Part of a small language model's weights: 3 heads of 32 (1 for keys and values), 9150 steps.
Each number is 500 + 50 x the weight over its row's rms, rounded and kept within 0 to 999. Layers, rows and columns count from 0. Numbers have three digits each. The size before them is the row's rms in percent of the matrix's.

# up: layer 13 MLP up, 192x96, rms 0.222, rows 39-48, columns 0-95
# down: layer 13 MLP down (transposed), 192x96, rms 0.214, rows 39-47, columns 0-95
# gate: layer 13 MLP gate, 192x96, rms 0.212, rows 40-48, columns 0-95
up39 100:510494481457529560438453373543618486413495534474494447454527407459455542453439527478464542575396505471483587467492523478485475518516472624532474516603602478437580560496541558498453419570406493481521521525485533494512508475558472474485420514470507548493566523488484444517483463474520609438
down39 098:539514489548530526529490517568403521431417399458393440529525456443513603570498518519498454550516545426504563515493426530419493492470409467566467486488522535527543458459427579471462564508487413510458495512473510463522502551500525585504547580480528467359542592569522488523406514431493463496
gate40 099:504417527459482428420501427476592461489539531520427506527454477616546609466581496502507525416411473557502492491580471454484547560519525510531547566510501543467541454488510513556509509530447657449484522569578502467446437491587555473514463497531557421517559525497574457490510494388462532516
up40 099:574603515498492486503537514478533465483539476523519431454545507589624600501532516448525551407483560557459516484453408521424473571494606444548476445593448589407563489583547527555523526453490575460495503503500490390544493520543492504532540521507553476511498546546433418460490490508547581526
down40 096:477552454472512524519458574534557637479538544363517535499532543529498478501561507438468601444477419554513527481487531501383538599492462483424558497462529534398537494497404517522487498538464482531460494450490513393534537544508515529469437533510528506369524432523513523453394575523530542515
gate41 095:507618482460501471440437433506579494511499462436650473420491507526406548547471491529475587438499462494527520556494493526523598404541560479472505542604481522484541463499563534532513404560493479589497595458551513422483481500526543475446486485517574612526503462464482588529447482446471504480
up41 089:537582503550481495458542421474505564493476403453617537463533542562468599449519466592486586440483522554482526553551487462497529369491553511524436483524562601532553503455551502608524453546509460520413568531535493426456442453458571505517518488549570572507530472505438485578451471506470487472
down41 094:528464503480564569587495551552442507517414419282542497539539487550524423472518509543512522418504524500555553517562499474432462542481488484496487558492511507578457545484483491393512598421438478491488547481481524511479509547432523521532525461498443461549475484507471466383459418541466462593
gate42 108:495545483472489397560533408520464504490474518547475467527499486580560549398465480464509589516549545503469615471553483549496490441440597543558539484519499516448514513484461478497469458440436537530517561437556538486527562421533499540402544496546501566470564511485502433606588442377494525392
up42 105:588433459452547491494497484484522550474597547522422561478427602537574511460514496551577486555515556492414436515557559472398511474530519471463579524433482424470441512457588461546478530535511475486614545467596427381548502561473531502454528487506487490529507496498445468524494473546545409411
down42 106:510486563525459452608512531437544459571519405534546414477561488532422586448474432427486555464612482502535509440479531479466547546468437464575436529418440466517528436469555485525590584453422544500563469529482601525553516546556465461559546520529472542522494441532541513608498476503473501556
gate43 092:521467572538447464452438546527571442448516459590519503489408526516403530576509504518460506497522488483481594455490470554519515449512394486481498548515585394496585479474466417540517478447486534475522581524541349488443495558539406482488530517421457470393495534568516495510528571547459500582
up43 096:490533536571407433506429546509577485519526522455501577576451590503478533484555600453482594427475538447480558492513480516482486465498457558478580515535517435491595508446494484492465512544450538503434491465596491496565522450560443522521544535460432481534441556601527628532591524440555516589
down43 094:483492508506480524554553472531523508415486490299449487593545448478461493501523541459590412456451361531577535455473413494517515513537503479450459456526581521446539566426453564468534484497517502418449592463496552477503455499460485525509535579464577552469498499524497413467427500507515472542
gate44 096:459467507560374424497492461511422529560512482525481481577476526572372552526497504532524557420507489480494487491493600468458474553562437476570525494479466434496409468552524570486448566578395550438555429485521572481441467521555478597506501577393514496462512541448561549447509493516441508525
up44 093:453518510542441444391474516539601517408391514448515508536445529514492547486502381543525472389446512493543626448445586546574482462491508497425618538489563542485471466463457484446527499493484470557453474527459510548542603536536495519523525482525529505513541566441542623532561522499517501475
down44 094:523458484560458523505470517511422521468529552434420448522562505515512487538508456460497595522498588499482456522521509474479565591500427471521522458544549596531594514572531484478648410547537404560501488516476449560582469514481548515457525540430549530503507556540435493627484469472417481607
gate45 111:513472438465506486376457539436471530465443544474526552517524502534501435510589486531533518436512552542517436466469521526486465557452562456532576406495608442493498510502495477457517549490478559570453424528513557426560514372442482588580486414559509409474490593472607461524487483536550543448
up45 100:464537537492489446564535439556458553456413534519441534481452456457469542532500508488561470515453613490491447530490487445437485545535606562452478407486482434473551462545577419487502482493544467535440412533621550475569460448438514535490436522567464540499547498555494525551604636501505572510
down45 107:539528528478491526507456543438537553556415566443527541562483443581433465410455494440497438497443491607524493492495454476558474480414470474474503532371474467451493509526513491556432585465453497509501386496534451502416549477514516515516511455493488605459472557418579448341450519525462486500
gate46 092:437479449571455535490466533465570489549527489554637477492586470537452608482413485495521502423551462601582577508492480457505508516508515487437525526485482536457518398479365505493480447536466604488503408444406515510457527445572581510539487572511483505523442561494497529419504484449456530468
up46 089:479551444539584524497476457467512545498462444361517453541370480500562536426534451513507458471565529472482511496548513530437532531461477491542409425603506525589457598451484536474510501401487490532463558511449438533551474429460390575451514528541442457524384495485519436473450481495532544533
down46 090:487485449473495411465402511469539499455507525527543560460525531571451466532505475495512580519457435497375456520573634510509483504494510503511554495420604478508444398535499546560509481540572468516496602498588419484515523471484492478525430421527624461547521556583523543462580464548535443518
gate47 097:472560526510373506403474533517464540548472478536487489510489489534515564510404431526482543529509493493546519473447436452479600425553588562565526479565472419444524430480421521558412519493477580495609487465526512450527393497558435493454506525471484419463518529440506593578465415456446505527
up47 100:547511512461595534495496475449582423479520570491470441546489492482403448542543537500494453421510489579515484565540581573504495549420436396477480568510606502513435538558591588427568487478512539511414517437426453522456572552456473479484470472507437560564433468511517495581454538539435505502
down47 100:503520543554443595547457500495519473515546498619531545493516438534438520480583611464491487504520614543429544459420573541462490420475548486565512492534574520493607447507523536525557460517525455484557421509528534519514509441585600452449575491503553616560483474512423541431446452492516512485
gate48 098:432466612515504453453467436483507539455567489532464562485454577529525445523513438537615589492575524542455443591416511555528493481593457480613555512493487545446469506430493524450514460511411491465584480536564467505458440578524474418506498492452454452512595444581524435536562462530493475518
up48 099:554461478428500456505614501486442489538544504436541507547413498470517558470415536403530525531442422475535547544541502479427547497464566509397386427507462459557470568402435571545497523513516454471478593487549490441575581377448445591483509479521521527453483464451483532477497531480520529495